Weights of a small transformer language model.
Size: width 128, 4 heads of 32 (1 for keys and values), vocabulary 3479, 2.01M parameters.
Training: a variant of SOAP for these matrices, 3086 steps.
Each number is 128 + 24 x the weight over its row's rms, rounded and kept within 0 to 255. Layers, rows and columns count from 0. Numbers have three digits each. The size before them is the row's rms in percent of the matrix's.

# up: layer 2 MLP up, 512x128, rms 0.133, rows 109-161, columns 0-127
# down: layer 2 MLP down (transposed), 512x128, rms 0.118, rows 109-160, columns 0-127
up109 094:164104090147138129199172108138075130149079153086131130143117125151132138119145140154116141120146136126139121108152140133137107141143138109148114150079152147125169095137116097125174150113100151116131124140105162113146116122098093091091158132142128152121110160121141126107098160134112151150124113141148129095103118127134119116116128091134112110138176111175128109119103127221111153110103
down109 083:075135158130112141118158118138117151133106133122125143129140137090119140140149106116141096103140138159094109113119148114140179117108113105156131126158146148162142103141102174095134088127072129136109099084116123127122161152134129103119123093053127192106146133112100124119102127136148163085115104144149127125115149142160153127105134138149163161070142135105168171135168099134127149149122
up110 105:125130160157130098161086090135106104137168139122136180152120112096152065124147097087167110154161149146110111136092140104106108143124122163097080138139115139167141126141126110130091143121116127136117139138124112126123110139109102103129146088127172146100137152182101103135059148121130130117181160102087139138137127127175144155138140155113099107122117104133110162133140112113120113135158
down110 094:152129134113144141134172142110179148146099091127123123136150148176140151149114123131119140142070112151092111129164149136140131120084140105150143139112097138076139149114144160116125151186132118117098121103099155112157146078147110106132101147108107110139122092120125122135144094104114144140089104117127106154097111075096115140138122108169127142133143136150173069150137134152163121098082
up111 094:148144118110145156152108126139133114138104119125105126157171152130097112131116177166132143162138133209140127134137120128142130105109168137101132111132083149080118116170137122177098176138118117129101102114112181117155158142152103142097101133146129107124156157110157123121112117102108086143104105115104142158147113123138114124106125137140120110095168112113125130158087160188144166111097
down111 095:120148134138122166118110127103136180124119137154148203110153104126121128127099135095111122116164126095124097105139128124133127123158113123114112125147152114154131112092106140095102127111087147091119119131051097123135117084131138105146141128141132154140106102123062127115139104135131070161127128165123115130131141137103145137091146129108132125147122128092138110071151084069142123154177
up112 094:137090122127121080129154160064155126114135125114107135160082147143145172100161162097095161152165155122115141125102100088108124088116127134154111180146083147130142110135167126142132095151157138119110091135162125114133113144132129135133102138131119124137095128123102128116133149122163123097094177137129109105141134130103124181089121101172126147117068124110162140143125096123110162108117
down112 097:122169141115141126126117133121138147161112114109134139118074138151154082149123141155124207134111094146105118121125150109156176117121102094108153100131156140137083128121109192136117118108115106113109122153157155161181107149109145109135138150125100147115166160138154141134139114113088131110095103125150107161080114140096117136149134176111108120122148106133177144119082100142135155104123
up113 105:092092122158100149095103137139133085149109116147094148111136176113140183127177127151127168115120132139112110120119110136097120123102131123127127171208144142106101161101141134137123129145137122110109161110147119162123132133156091147084116115103131155135104142116136134148125141107104115122100138122144175088128089157107109145084122089124090152109089101147132090150136139100162141105089
down113 085:113118113123148123110140142109125173111136155122126104151108122112103094170091128097154095118118128138125085159131130137131180122115095124101119125106151113121109112100086117102119091126103124124151147126084097133138107112139154119145146134174166161080148123134064092110117097121162133117103117139118111115116124080105177179092114145139138145179137129123134127085105127194107135124152
up114 097:134147161146163100166164120153130139116115094138099143087188144125137133110124082134105109110112113166117081133119071135101122152150113157121086161152129150148120096108154134120121147135144154121117174153148136134145147142130088122164139132161099148138158114153118103108114128126098167140132165146098115116132126132129081162095158099156138121122081106137116112129143203123141147128099
down114 097:101103146079093120106102140174129136144117172140123101149107119112120117134112153119143158131151142174124163135129137163161087092113133140103161086110163109128098093135141131129147136142096114131093160133140162131171134104120093102115157100145151105135119128097111112135087120088126167133085094105171114135115131107128134131145111090186131116132125145139130156140133103146160194094142
up115 093:170110153169162094138146125116089151136105207134109135122129123153126117133110136129097124147127135141105116130142141158135103132120094102099122116137124107170131155108136123110136088129140107114151181132140130120094068133136139095087178130143138146108138105173132162151123148157116147118186158093127095125115089106135141138122150109106161102156156108126135120105154124180081123110105
down115 092:084142130134146167095119151151126103101116118157132115048159104109141161143114149102132058116135129112142117117124149110106136087144124092127145116101136095113189104167139099142110166115096114138071150113139156135137134125132100143164137118128097125127135098137072119121146089082138142119117127114131146102105100176160160125102108149137129143110126177149102126139131120114137137147122
up116 097:117142138113104132108138133145108094146176112108118110112138151130154067121104145171153151153087107122133151129165145111125112154116108130167176128099135111081138157087164177125129098118138105158111138114115106142119090148142105160135113133155167106116086086084105146160133133151111132098144123132126083120156150142142153122098131095139174127101089166143141113108137105152138095145100
down116 099:107137163078109118130137118151109153122122095105158141132181106119069144099109188151114117112154084135116096098142094129071085168159119091170088132097101119173171154108093146092109150124106126130143128118126151125137131112154111120112128135116124170122126115131128111149126104127091111126170100112108111111108144130170087122115119157140124103149141115100106131137105113126134139091114
up117 101:125122106093169156163142114167144079138096146097114097157147164118105105121081141123139131129141101088132111068116124131117075120150133123104112133105130173128145098108126120120162107117123126142106133118096094131150107124152141128158107100147137124160115170155131097163144153162118159128129206092153117121124103099136140111095129135092110171131148114152124154115165131136147159162121
down117 106:119130175119158093174111133133178103133131121108142136171124109106135116179126122141102108153100122118147101140160161126141120112171108111130122143108098141129162161113096152093107191116119087115088117117083158121092148142135102113107136120162184133127133089148088128139109139124102120115083145105124148120117138155103148120119137156155132095137137158124160153086160147103144142161157
up118 101:134123146147155089089167164101178099152153133112113129142101098155130141161102139153147126099137136137137085140164136143104154174117151123116129114087105108128147121146103114121155134118147140134123122150144115113119125149129135127103145125148173145137142099158142096095113161101081099115137160111072122136118105131082148179117081127117155125117119132141108170150090153167074169106131
down118 104:127134134131106113125102123128159111145109095150107134091098141141117113147110097111167132112132138159080086143090134117133145105087120102148112130139157150160121098133144126114157097153122108112153134110132129193149169126109127090151134131150115084152138141120127116098111103110154160090101114190142164107118115122123139172172118077129161126110146158089117164157129145139103080116091
up119 101:124187173115129125170152130118089115159127061121134129156091088128136126165104122120142139149116084096124149132165084146115083123111159114096121114112193089126146148088123143142081144110132143156122144136104142112099113118081156137122116118134141123119128103172119135128134100172145128127142111142128135096116168128141102161103157144157152160142145174103105106133142101128116116138134
down119 116:153094126123191108146109090131159104125152151102107097135137102153132112125132162128133107143153118095099082124133098100129125092124164129182117078171157092137162132136164127101139121122115136101172114120084177128139136107145071105148140103126158123139108145136108152130120119091148183126123126131130133158108144085112170124140178102136111140129111137124135122153138142091122124124091
up120 091:151137179126085153108144108142120065110141133120124129113142139116148127121111128174159118087131139142149134097108126114122109143114157100123104129170071131133101109131126130156160115148152130171118146138131131087135140114140151110155129131211112144129138139144088126096162122067158121159118143120112160145105120132158082131138128115141071102133150102079135099086138123150119143126103
down120 094:120121126106082139125106115095118118148124087130096172123117126197142159137119137150114099104134157106098089135175173128135140079117154171168114130121165066192122106096141120107110127175099124132137124114118134121125169096127147155088154088118146142107139108123145136122123096150126196137129121148129154111130122150126146144125116151124128155104132151129107151127120112122104120138086
up121 096:124121107166105163110135121095126109126173107158147131106153185102166115137122114149114132090094131154129146112092109097112124096145131153163144149104131092091148092104140137138121135139121175085107147109136145149162130083126117128127145152129108163127080161128160121135070140081111093087171129106125110115134146123117142144100119135153119172140104140129110126117148123170140123131190
down121 103:128113079140144131135133154121140089159180184147109129149137109120165150150111154122181139097126153111152132173132126107104125124125091139100125163129119139084124133103146127086082134113170082139110118115131100138129124178116125153156180142122131139125141124082177103150092118116125087129137101184144150160127091132095141120107110131092111132126123100148116105134144107095149115107128
up122 109:114151141116153188139112099125091068135135105094111146134108103139088115144139139138116178115115123130122074103161137172136124120132143074113143151122146140069108111121095125136153119104103121130120123141125135107121150096103155106103164117073147115135154112113158172138148125132104139096079122134104140105127159087135136166123112159121111128166150130173115129132142124142146128092074
down122 112:132111121109120139162148181151118177105135137151124119161159136125157133083112121116139115113150147115073111115131137111101128157124115105108101137094152165136181138134172110118114104145125150115123093088084115147079155118146132114157088129150120126151139159124079140141134137178097155096140138064116098169123175118116114157116166156146113149153153125133157120113134143100110122134136
up123 102:110119148135119142150148111137138091148111126130128111186078097135121101111160145112081121120108098161137164142137118096111129179188100095133106127179126071122141085129137102132150141103198141150138119097129103116138083091126139123109118159125197099156153149131151107113133108162141154134144143129122126135138139133143112131147107129151152150123142148101167104132134111117129157153114
down123 099:139128121171116137109165158116144158144162109190112144160126153150140108139131143115164139113118157116157120104124120143146139128081167126126097095106107135154148137146110137109114152148119151132111094136118083125085134154107117094128120154123102139169154144141149123096132118104143140106120096194113132159134165115143146134101167120074123097083144102143129172104066167148124112113118
up124 101:153119164153143143126108140109154157118157119110136150136115141143140133114103108183139102171163130092085138157131103110156124151125140169123119141154131096108126100104161098111140141088143116120119123108166146140125123135132104133150112165151064135132161158118117087163121133115155140163119159125148164158126160108172134120147118141113108108142125106114176144074116090187102168100121
down124 097:168093137121068139085102117116109133107119150144135135115160144093108146146118128161130119096124097153115151092107173131136156121143142147108147132139132121159097117144114116158119151162153152138158151127120123111115130095130172146135117109074128165171126159127104155125126100140150131141198108149078093127136134158118154158149104082177092145142141161144139106137120150094166145136137
up125 116:143148153135137130140130139172125136081109103106119134137139080114146141172104151140124128121104130160128126116156151190148127091169147086110083168189126141139151134091131072125127069116138090108087144104135132130124126111171152135128151110134111152110124144094139150164124114126110142077144125100129108117146126094102124140073150114084120102136114119170119115090122147122126119122121
down125 103:129171146130084110119113119140098156123120097100121116105141107121109178115133143111151159088098151139110148137096142118092141137145127128081100150078145160100149104119086114104169153102189117137120080124099125108136135141170155114144109132142134140076142153125116098120166116129109111141085155164130144094119123134126132142140097129103130174084178129125139110102115094161133123128157
up126 099:160108143102116168108116133146144098094140172076137141126145130089175094107143116120089139139120144116169075140123128098135155101131113111160129137147103130159151150068110110127144128146160134140159123120115127112116151143090129127137138089131153167136110171146133142075172118128141112162144137095105144104130134154143146150116136116141136162169141083132133162107140151144136094063099
down126 099:120145124164139134166128103081129143147112108143118120149107101102124126158138142134150121153126127107093191147133155159079059142133113150140141146093135141115113106130175125099134158129136109137102161101151167096140115086112142097141137146117132135143116081111091159180108111134067109116104113162115105100138176130129141128134128121127142150124107167120140140086149128108141183148114
up127 103:150128139154183122154119112130112145182170107122099115096142103132160120147130121090110113109124129121157191114105153184121093145141087118111130088157112141105158130149121086149123142166115137108129124146142136103128105093133145148109160132140115095124133180103130109103165172126143113090157127121087140160118108125111072112135084146112138158153166131115106119126144130162140134161110
down127 105:129126159157150140120152120142137097105080138168119096126133123143155112096130118130141108071095130144098166125164110157100125146137144166098154145118152124127095145154129106130145160132129133147093146104132170155098142175118105120130138131117134116118107163151128094090059094120183170084137126126118125071146119145146159084147129108082119143151118117118121137147138163145123141093146
up128 103:169112156128143131155136110112110150103158148116113157146148117134183152106150099160169099106159101131100135132168081112127132119126100178138081134092142154143167122128128122116130153155116144091099100151137100132076128110130169084125109139140167159168095118132125107132112128129169151099120115169101154144127126106181137117117140115120113105105090147102124103128091156138089125134151
down128 102:148115142168114111133147125121181160134129119206116129159085154162113131155116149124142099124098129125124143087148165122164149160121153139116099118136117131116147119134124126143110173163102096155146175093163142134101155159158136122110092095109110112133114167138136085121127126137155125135100155096123135107131133151141185142145179145094135126142110146132181144139176119149131101124107
up129 100:136103108126097111119161130142120126131135127102155127093104116122109114086145085167103157130104147149134144075161093117126161079142132116125149152092096118116130135115145115153133117141129120146111060123148198148161125111138129140100170093158144114125122124150129149115115122115109094119115158126178122123107148125109098157130107143112148113150116053114176152103088147140163125106123
down129 115:120138133117103124110126112114095122153127106136133179118142104059136140108114093158101100112114125117129142075130155088162129128151119101111141179143136132159123168168138121151120100130152154121108095132119170131127109148093129152108140156166126141129116136165087130102168164102101123135106124093154119135099135140116123073135121103138115093132138085093100093168098136145101128082158
up130 107:107110110145142112091134160119154153135102159106112153181117101126087121124120165148148137151115119125158100134077114117091108117118111129100094166160125106118180132160109110081148118135130104154140150114172150143138122180114174122110108115090109138124141157140128103183141103148128111151131154122114134146092115098170154115131135113119067107104126070144128115128142136137160159148125
down130 103:103140113119105123122134108091109159115172103117143057126156144093150140127138113124134104107185120112139129171145132103127132165125128109139150141086141147073133122137160170092139109118119149093083134161144092119115131113129131088112145149154132096135113108145134132154098052129111144141096099119119130137119147106113131112147125132126125157121095149077097157086089149105115163122150
up131 094:118137144146155096137193120109114120127113137127113132139135100085121142148172110130174118121117136099149149079129134121148136175140135169124157124148131111136125090140126122146141151078127135087116125115079128107105133165153124111107171108146130133094132146088124179134108158147128111142123088115147133176134110131109105153070074167118105096143109153118141122122174129113173135150097
down131 103:158129143162165139124168174116112171185125113162148115164097131132122163137133156171127128139117108137135155127138124072108079101156127103121093121151143147148117129112180120139083138105155094157121125129135115100110187111106149080112137114112127134146124094120133089063168139135131099146120127140079146125109112095139130126152112106171131122139145114127119151142143133120160147104119
up132 098:120137127160112136103142104158135095153123132101118115114147145192157118137135121124142121094118105137141143143141097133133162104120128172118122174169133124118064102100165119169134125098118132164108136141160125097107107161094119142099156139149110118203140135177150113148115121128130131167177114093103114127116119147117107114105107120168139102092114150109144138136124120076102127113077
down132 093:129123106107134103147128082107113131152094148102130131106113122134101143092077123105184130149133149116128138105124146135122139113118143142131111101121144159132115133109099112104125076093107089098162151142144090150085126131167112142145163044114122122116132155149133108148150128151181145153099153094119101114092161096141139080133114119107148146135165128157087129113160119153145164115118
up133 090:118101168069122161127144134142133124105101131142082133132139100139104166152110104143154129126111134113151176112138165121136140112143118126138101155120094119101147175174110122156104099128133150099132132122128091097112113095093159155144125162101114089098121116108127152163134100125135093119087152178128168077122091076133152141114132131134151127148111081112127124151105126146106176132158
down133 094:153137148176110116099090147144126123097114161121118163113105113121117105081151136128152139131091111152149143155133115129157124142159087137118180087073091144150128101138132129107121130045125126174146156121127145167116131158104110115137123153154096140102121113107129152105094114103132117160141097139141062113101110126146115127118152109080103114118103144120118141117123110163172133110119
up134 092:159171147141101096148120129134121131104145142145129088129126111145128112166126123168141182129095146105116116135182126082135148144092118116116160161135115108105136178149123104171169165091116132096116108140134146129088114112134096090147097145113117142130097097132116138145152162111099140178135123139148140068115108126128115125142098155189118150149131087144104148105109123138139089128163
down134 104:118104143136110155105134125081154150151139133090152101148112141123128133127111143095102084154133123083151197142162098090164131108165117149129110156114129128115122080174136137138116112142142118095124123130121119125077108136131133133146112114153096091175118138075119105145114130173125124153119135149155135131128163073118102129157097075170102093160119105128124122138112126157100158147128
up135 093:139081156146177122170108129098121122122138112088093151127121146122070141111130085159146128116154114149133153142093115137128092124121138110129153124169100085147137118158118105113106192160156083108116125176109129170163171100143093151155114111146108159099116129164124141088149166101125139118180107096128151121112147109129132097126119125146153147156116124151120094119119102127128117129141
down135 098:114136105135089125117144084145124159117088143139177108135144073133170099075115133163127131118127108074093158139123092114115129122155106126150128105142163110145146136106172158154113109145127136100140118115101098104136124114140133115128115148133148120169128155124136119141119130189116070115111167124166131119100105156148153113113108103107195131143107167113120111135181162112113128122118
up136 100:134150130135139167152130111153164143147150105147112141142099139150079133118105173149115143127117121083119096150086105168120147136104157108102100186116083112119154176135130108112116152141146150143175135124143154126085127140101157063109162129149109155135153111098126103100106165145161112152115130150129137121098146092091115120135159148133100166147092145132096123106123119157119095141119
down136 106:121101130157157088129142161120149129140144111127168121130122143137086106131111086122068134131191154112179116143109153147154154164157160113101135152143117084090123141171102098101143120099103159092171097125097096123119089130106150112135126094108136149134148139135091098135146126126162139149124147171134144133140138136078147141113108122120062120109102128123144125137153117103140146102119
up137 107:138115142148116119126102142132112154121166090077150129116098157145123061125127102133123131132130153202174149083134179122166142152106136151118165134141120125153128121096125104107116109120150116106108126161122166119146105134151096128095136141130117124125122107135116107093141085106098158173164157076107141120131107128124143119125108119142162153193109072127141140132124103149114150123146
down137 100:117166104121121132123143132118114100129126138161083135171162128110115168112122147121143100123136100066117126163135085133087129160146079119120084114109121158063158116131127138126105127096137115098153127130137128125086105104139109117166125119121150122120138167123160158147111130160164131111115122170102084135116146105149135117138138119118095129082136166094114089082174130103159087132129
up138 109:115137057143149160149167126149152099146143114130152119120090170138159142066146148141112097126113133126123138137106110126076158089163159158143123148139162129102155137131150137147102081128141135083116109108170144128116131105115160156153162136146116120123137113098152130124157124143171104156141111117078139122166156142109126095092126149169112135152132084133136111140148074113132122117148
down138 105:156127148157138161105138112116196130128150151116113088099135139155116148166080152151155093141125125120117098103146131118148152162148069157123104134129147180147137138139180138111127166139116130099133136130138147112128093115181121124099090069126101150096135167158130108142128137161163122114134110126132147131123167178112140110117114109142108117078173151131125094143111099121114116132123
up139 092:135135124121176132184095136061104118119120088122067135115127117117131135112127139121142122130128097151131171145145098152163116103134138157137156115117112118108089096129124111153165114155184111103157059101126097131177115139129113108100085169109124152127129151108135134138144119170177152127125116086131119165114147106120132165127142126135152121088145111114130116140119165134111098134153
down139 094:136123125169119109107118148143162135112099128128122096140113136135152150171129149132145115105140149070131120152145162114146154146118143174165110131171158183159114190139141102093103160092152108118109114149131154138128123143152161127133136128155142079129161125125144136114127100101108087134106074143140148096104090140148135085092152121079092113149119152153118125107140125134139085116156
up140 106:140148162132109152109132139145153110068140104115150161103143138116145147123106135119151156152104136131178125140072152143139119104130106130152110129128123121098141095129134132153111121121160109125126105164121183147124162142134102120165121155123084104180150082120125060105117087143148155056127113132111173124114114078123120129097131155119149148106114176143131141105139146151123105135144
down140 111:152139137142163151112145114119134161160124119098121118137142123144100145144100088123156102130146119144110121125124124092104120129109083141152157153145135093117161159102152087102110127111107134157106177096151122116116114145099121160139152163156182119126068174108172144149141157119141113125161124131153132111121178202120145139098126112132135133093125118157127096112150082127118150139078
up141 096:150189144136130141115121154100133116137180133093149117108137144120149103130089103150092178147112122099160135105146116089162140148129169079159156122135095128071128115114105105150101144153130128154111113126104138102172127095101101093137132167146114105155142095153121086125121118117121142140137127136085101108130114120121131155142132141146175105115108148145199163102137153123144117160138
down141 102:152104166107138108133149110142132118127123138126112166126147129129093166136073101084165101111158103128118133167155143120137131152157106144139136123098112163171109150136139148102144156150107107114180132148126089072080149134155114121127122091146141159137107127130152138131098092147130130117097116100118125126113108070154124131138198112161128144111114126166116163121125125147182176119121
up142 103:136154131137193113147124103110136106133110084088113133102126137161113104145154114116128127151161124153129127151105121152152086090166181123121099163132076109113128106125130137141164157148098143118111137138082132105112122111112130133114164106149136144118092123203137136104101091140125124083155177114145091142129133139072148134092133133169109140120106114110124134105157156140131139143169
down142 096:080117124123124088122066145128159103141106096081111140077135121103150151140100127091127131092120126161117099124150162072142091117165120146134123121199104089114171104101149121117147162137106118112132141162113187124142134144151101099113123131143094136132148094151093146124154166140132128142098109149111104150143091166123150103137123132134122142149127144108141135129080125125105135125140
up143 099:126178139129129144121147167109140143123146121094145136062155129131098092151092152165105113085156149116169083129123075154106145172108135132132143144161078130127127137115125128180152152107121150201107120107146130156122077163128115135136134138124127142130133113094124150137084107154122158125129109144148105108119112100161126104156149120099122138116120139103113090124156083160121120146124
down143 093:105141100150108124134163120109163147133142164103125155145152145133174103093123133106078110128075167171134146110122096132119104107144166131106135141150137170118097154161085104076104126151128156122127088110142124094121137113108119116152117139080115146134123146137127090100110136168159097097134087132151139154112150132134097118086130166130164142126140139099111154165101133182128133115100
up144 096:176153121105113108114090144138136113163150113110082115187134132113096123132142128170145133150134120084136163111093122135121097125130101082147082166161124174094138139169103119100149135137131141110121122143182142103130154166113112118120139124157136149121092110148140135125089125155140125096139092124167072123092149114122119129140114147094105178105121151113145133097128181115119140147114
down144 095:140132150128147146087131151153130144052110121104147121124117123150132112164164113091136124140144176111142130151095151137108092144090132138122103093131094154108168096155112106176118104115105148115151125133164095135130144141136142125104135154148153117075133120106152095150117144099161169161146165131158109196142127138154098154132088146150132086128147154111119093136143139129124113158141
up145 090:099112107123134164128110108110145104142168095123096162150115136155124093102113113148148154171082147139141085148125137105130146111081116122113108134107114172103117086133145131119100120079162109125137127155137155161066163118165126150114089114109155112119126117133178148133088103122137154124092159113086152146131077109191135163131128118170154145137138123140108117146149139135133126137136
down145 097:126092142145100143133136132149121112123119132118126157105080085121147084143141146133117167130136114117154126108099131201116167152190123150123094133130171122082131114122108154103131107128134158100140087099126120167116161164127117129141139163150113060181097121108118101112109101124156106129103154160139127117154131136109106121126107126120118124117116182121141121096082128089128105120097
up146 103:101127090131140134142156128107102117142121117136120096135135136148116081125175106154129153156143095123142123136119161134153101130150133131112138145160174144145160140131116108153146130129166173133155107114096157115092126141055102111159148118145078136133117145137085118117151119141137099101107127111133131105132117118107135127085130143145041093139168112116100162128110072154143170104134
down146 095:138124145153131147128136112155133125121097121135143156113127125078118176141120117151142121128121133142097117099131109175114175142102109095116141128108086140120136148124154104097118130104086109134122112144165153107136142103169125167125110129091190157178091132146145139145100148098131143141147097133135088120109142112117111158177128106128146207127083171135123124140134144099080092120154
up147 084:128118092171108139111122120128129133168168105135113151090158131113131120101135162132148130127075110119134134147155148217135147091101128144153109111113119128121108138179126126181130128166098112141132091099102130116147167094115137145140134118086138104138114163103174163138141118132106136128136122152124155091133105132118104148126114143134110118103102154147109072161079131129150072121139
down147 081:105129180123111126148125113124093116097085138117163119174085141084102148153128142132115117109148147140111120109137152107107093183149120160123132128159177147098155131092114152108100114116163142126144180128141130154112104150124139121111168111146100166145157101157131092115108117136168131142096118160135144121067121125134151112142154134132117119125127121138165166133191126132121128176085
up148 099:150105130104130164144164114118117163101129175137154097136143141140128140108139142180153105173160163124087138144091142141093115079101115092118093143163136124136128087104128164173108127156159134135111128130149149073119101125131114128098143113111171122148134138110141112130094144148095134103145063147136096122149139158114180100127119111137134136122102115118154140091119140126102126099075
down148 098:118123098145092100096094113180150152113150112125163107157074134144158140123125131126137121102119088100132135116140152137133109116174123116090112161141098132142125103117119103134118146139107149129120148117144087173139141058132136122169114113114100130081118117156162114109105101092156122160101158096142177087107113116139112101092096134153143144076136157134129160140129156159151126151140
up149 088:154138114116159094126125101128138124087147112109101106139104125113124108106151091105096146141106139131147123141144123127167099097120125125122151141156157135087119128157113114135127086109170161174156114136136157149146130132095134099098141106139104049113136110132134134118136106098194113133073135157135127173131165135117117119110097158180146144152115137134080082151107128128097082134131
down149 098:133124176136122119123109144120134137138100165124122150103146118154157143118114117118117066062112124107127146120144133093154137110181154135123124140113122117128147117149142080128134127117131077151114109112130162099104133161111125168156137143143109157120125093167139142161099122144133146135195089113059111138130117129114136113075118141119095116098129141109123175098154144161179154145142
up150 111:128127144114194148133173129143104147080128142102103169143147099143110130123106165138109097168109173137143098126154095130125159135133138148132142143079114093116143146111149084131147090146147144066104112120103124096077115113119093130150117142149108136156145084133168114127099115127119115171127094116157120138107148113077161112118140138149141084131145131138104138124159152120117153148164
down150 121:090182128140132096157099130123112134101153104142158152136104091145126118075132058168103137141127086154124102122177123098098148093130119138118145106115175130130116120154187104131139136153139137123155105177135155140139122117125116121088104149121160106128147095107152127110138159132114127083138171122108114156084144151102120105097120157104095133163119128147147126143135127102128122079140
up151 107:098148131144084096129094167149097134123110098132149140161139119115140118105135106160162130118146134091123108140098143097211107124138132115135114116163146143123150124136120106121173076112123077101167143087119149106133107157151104154146134135134127144115166140127120131127138106081109128152166135082123119133129112089092126111143120179150085133142125106107106091145092127113117153182129
down151 097:125166131130147148085125108094100185151107123123107112136124148131109095130137168121108131107159133144101120090143113140138098096130148122112173153144077104130140116118137146133131118097133191171148152098129117151099137130146142174142122122131141126082135139135119172111130077153117131168100146140097156109126134120106119182149075166127121162130174121133153178146124147144142160108145
up152 116:125143156102122149129132122104158138140154153084132134150148148128086116133160120141110088101166114128156110159083120139125125154189109154115148155106126102104131081132095164145116096131106145125114146090113107107125092139116139152110168099143131094138152101109144120119170124095110097114091148066128163125139156126127121157113128134114150132163149126162122113098171129090086183133143
down152 114:117092132133125078108089139147131104135159104146163139150124136139070164125139140101137118130156119124099128126106114098135103153163102116170137145130141143131152138081100116128123105156149172116142128147167153120120121111172108117103104139113120100156125126072109143131195119172134128118096141074090112131159104127139124140150177129128130115132154119159134138104119094124097192159104
up153 103:157128090126096162136123139081158136151146104138120122118134113143071093135093134142144130140132099098109126134130155152117098160099117135119073148163152131150117111117150083155190147089149098107128131136147190126145102142148087094141121148116166114139147134155166116139135098151132174112152096112125166084144145121136144102145127114113123145094102170146123114163090119142139115109110
down153 101:139145091137139136170136153106092176131151141130103164121064124128169128115132111069094132157132151193128110140178135110068138112118154117134136090119139099124144145117106114143150112119100165131146137152106151151142150111104093140115161095165126123104156117114134103116183108146134109114117121077110128126107145144154087170089091129134133132126132118101127111137154104116139140105119
up154 091:110119125095097096138131175143167111109131155140101147122138167126097171148115158113097119149106120111117111135112146144119109123133168093125128161159128115114127156153090140107151145148096133130150120149156166139173135095092134176119095129087120133184154166161124110154116104117126111124163136134114127122150126115125092104126121158142159170139123119136100110107107137101046112113178
down154 093:127140109116105093122108099085136149088163132101132120116144109096147135117178149112143109111134136160097178156130112124186160103154122161132140081117167148107117144124134118128151154136129145082156114074144102143122125140164113124147172119092145128164131096127158154123143116134154147117136114086126092119089099134149139146135149113128097107127102092169114091092140125136155135185120
up155 103:112136118129124099116120125119144137077148116125106088128141117145069158119092182156176132139143129094147143153063123145091120116124140143136135134123151138140125149179114161133164181153183130098131123117116168107121148143119077144125129079108150132099094111131114108099113139125158142144136144104115111132077126152159115120144159120068129160155152153118127108141132169134126117131112
down155 119:110109127103123129147073089107121155132135133124114134121146138125154095117178129152122111129136127120107144146119139141110132128116135163094134128117116150156140156132145149153116172185154131087101076156088134143147124118184082099108165106097110162101147161131132132129167163171165110125152124143104142134074147111099156089155154128126105105152129147134101116126139133093177089115143
up156 105:137101165116147137117132145118135105135136108144124113157150126162114086141164095157144114156155119112119120167150104156170083151112140105118116104153111165127141121125122117129114138112083152127070145149102135086107139118122137139134151168107165154108138136164142153156140090188093133132128095106165154119115106133113163123110075116153100080107106077135163124106117101131100128148164
down156 088:144131121144083140120127078119154134145113111143132112128137130131149143114120159139145101143143148110141121107141141122116152101130113120134177138146158122168111109116128119146139173194191120095151099121170102102137104096149124108127114152134122148114100136114107095114110126120116113134138105167108141130126104125111111117180140137165174134112170228121101137141126185127126118126078
up157 088:114156100163106143154150147136108127115170131095130177137151131093125116181125119116100160135115151140145121146082115155149095128063115132123166123108104098123096149111146131125114111152145135152098140139146116137149144080152099114086130147105114119122093094109164131131123101084167173129145099153107110122120098097075093115164104136141110161128113142130120131092132151123171156136099
down157 090:156108112142142105083109141155091187086136160117176096150112136095129145133119113143113120090141130131148091117150166133130084165137116114117121150117168162170131142094100143122091148121130111124141102098091130114192129150146144176158134080090097143104129147165093138117134141141111132113093120161151085122119133119141141132124106114129149152131119094127119147138093152143119150110169
up158 101:143134139184128131158143149090108105113099112149155143105136120134126153148127103130112133123134088132138147122117132138103123148090110122138140111121113166174135113166124090165118145125155087195131119145119145122090157114140107152149138129105109165129101113122118111118134135130082162129175095156098136117159119112149107174158161155128126110121169145071037100126132113140134132126122
down158 098:138111127079140112092158104152175123168144120113146120134131132095096098120097159121100106124146126146129134131137124141144133100156174125103111156187140087120115162127136143126131133131130149143100124132168135073140117135147151115077104111109108113124192107117141151102110152105102080107078108102145120137114096147110157126139098106137132113144088123130180133121173098118138084097126
up159 092:131128095119120126160090123101149113097153144088141125115159091113086097138130052121153108128132122161165097153133096149138161156158145095129121110108109116153112144202146104115153112099119122115129079145132142127118115126136112112122136096135095133097077164161142147116103118120110134104150120123126137095136107160154120122099137092092167137132115123108116132168166126151180137099129
down159 098:150132142119123098128187137113116139112175131167117160161170112154125167138111143133173091134081097137134118109098128121095101125147179120126135174120131146109147138090126154098126158162154137156108145171162133137159113133142083142153114151150118142076131135091146145120166135120147128124135159110158132154121117164130129121121111125175135138129159086126092095098106106076102120129125
up160 100:105122122126152136143104118135143099153129078163110155124124113067113117107081153129172124143156132095093148162126130143116094137153137131106125091160139117144127126132174165100100163119153103105140138118119101129147105086177125094105135106112157161159131105077137115162127144164107141117155124106120160119119102099170100121112104108148129139147133111157143068154139112151165101117100
down160 094:167119136165156126154131177115139155137124156117128145141161126126146129137178126123099091153097122146204085112121136120135126149136115123152157169118103138158136149111114105133131123161110173121121170115134170137150176144152124147156135158124100108126158162160096175162109155164181144144107128142151121157165106126088164131116119121118155099124132107109152139122114128121096164107114
up161 109:131129134152110118137054118118091131115132102118130120124104102143118131148134107154180119112126141102163148120161143103098128167126119157112195126105140132086102135160114121092111125115152112123127134159141148124103124146119090127109186143108198134149125129137095152097194084132146118150110113114163127096137103151147127168123137084149116141106108091106104110101130136102143140131112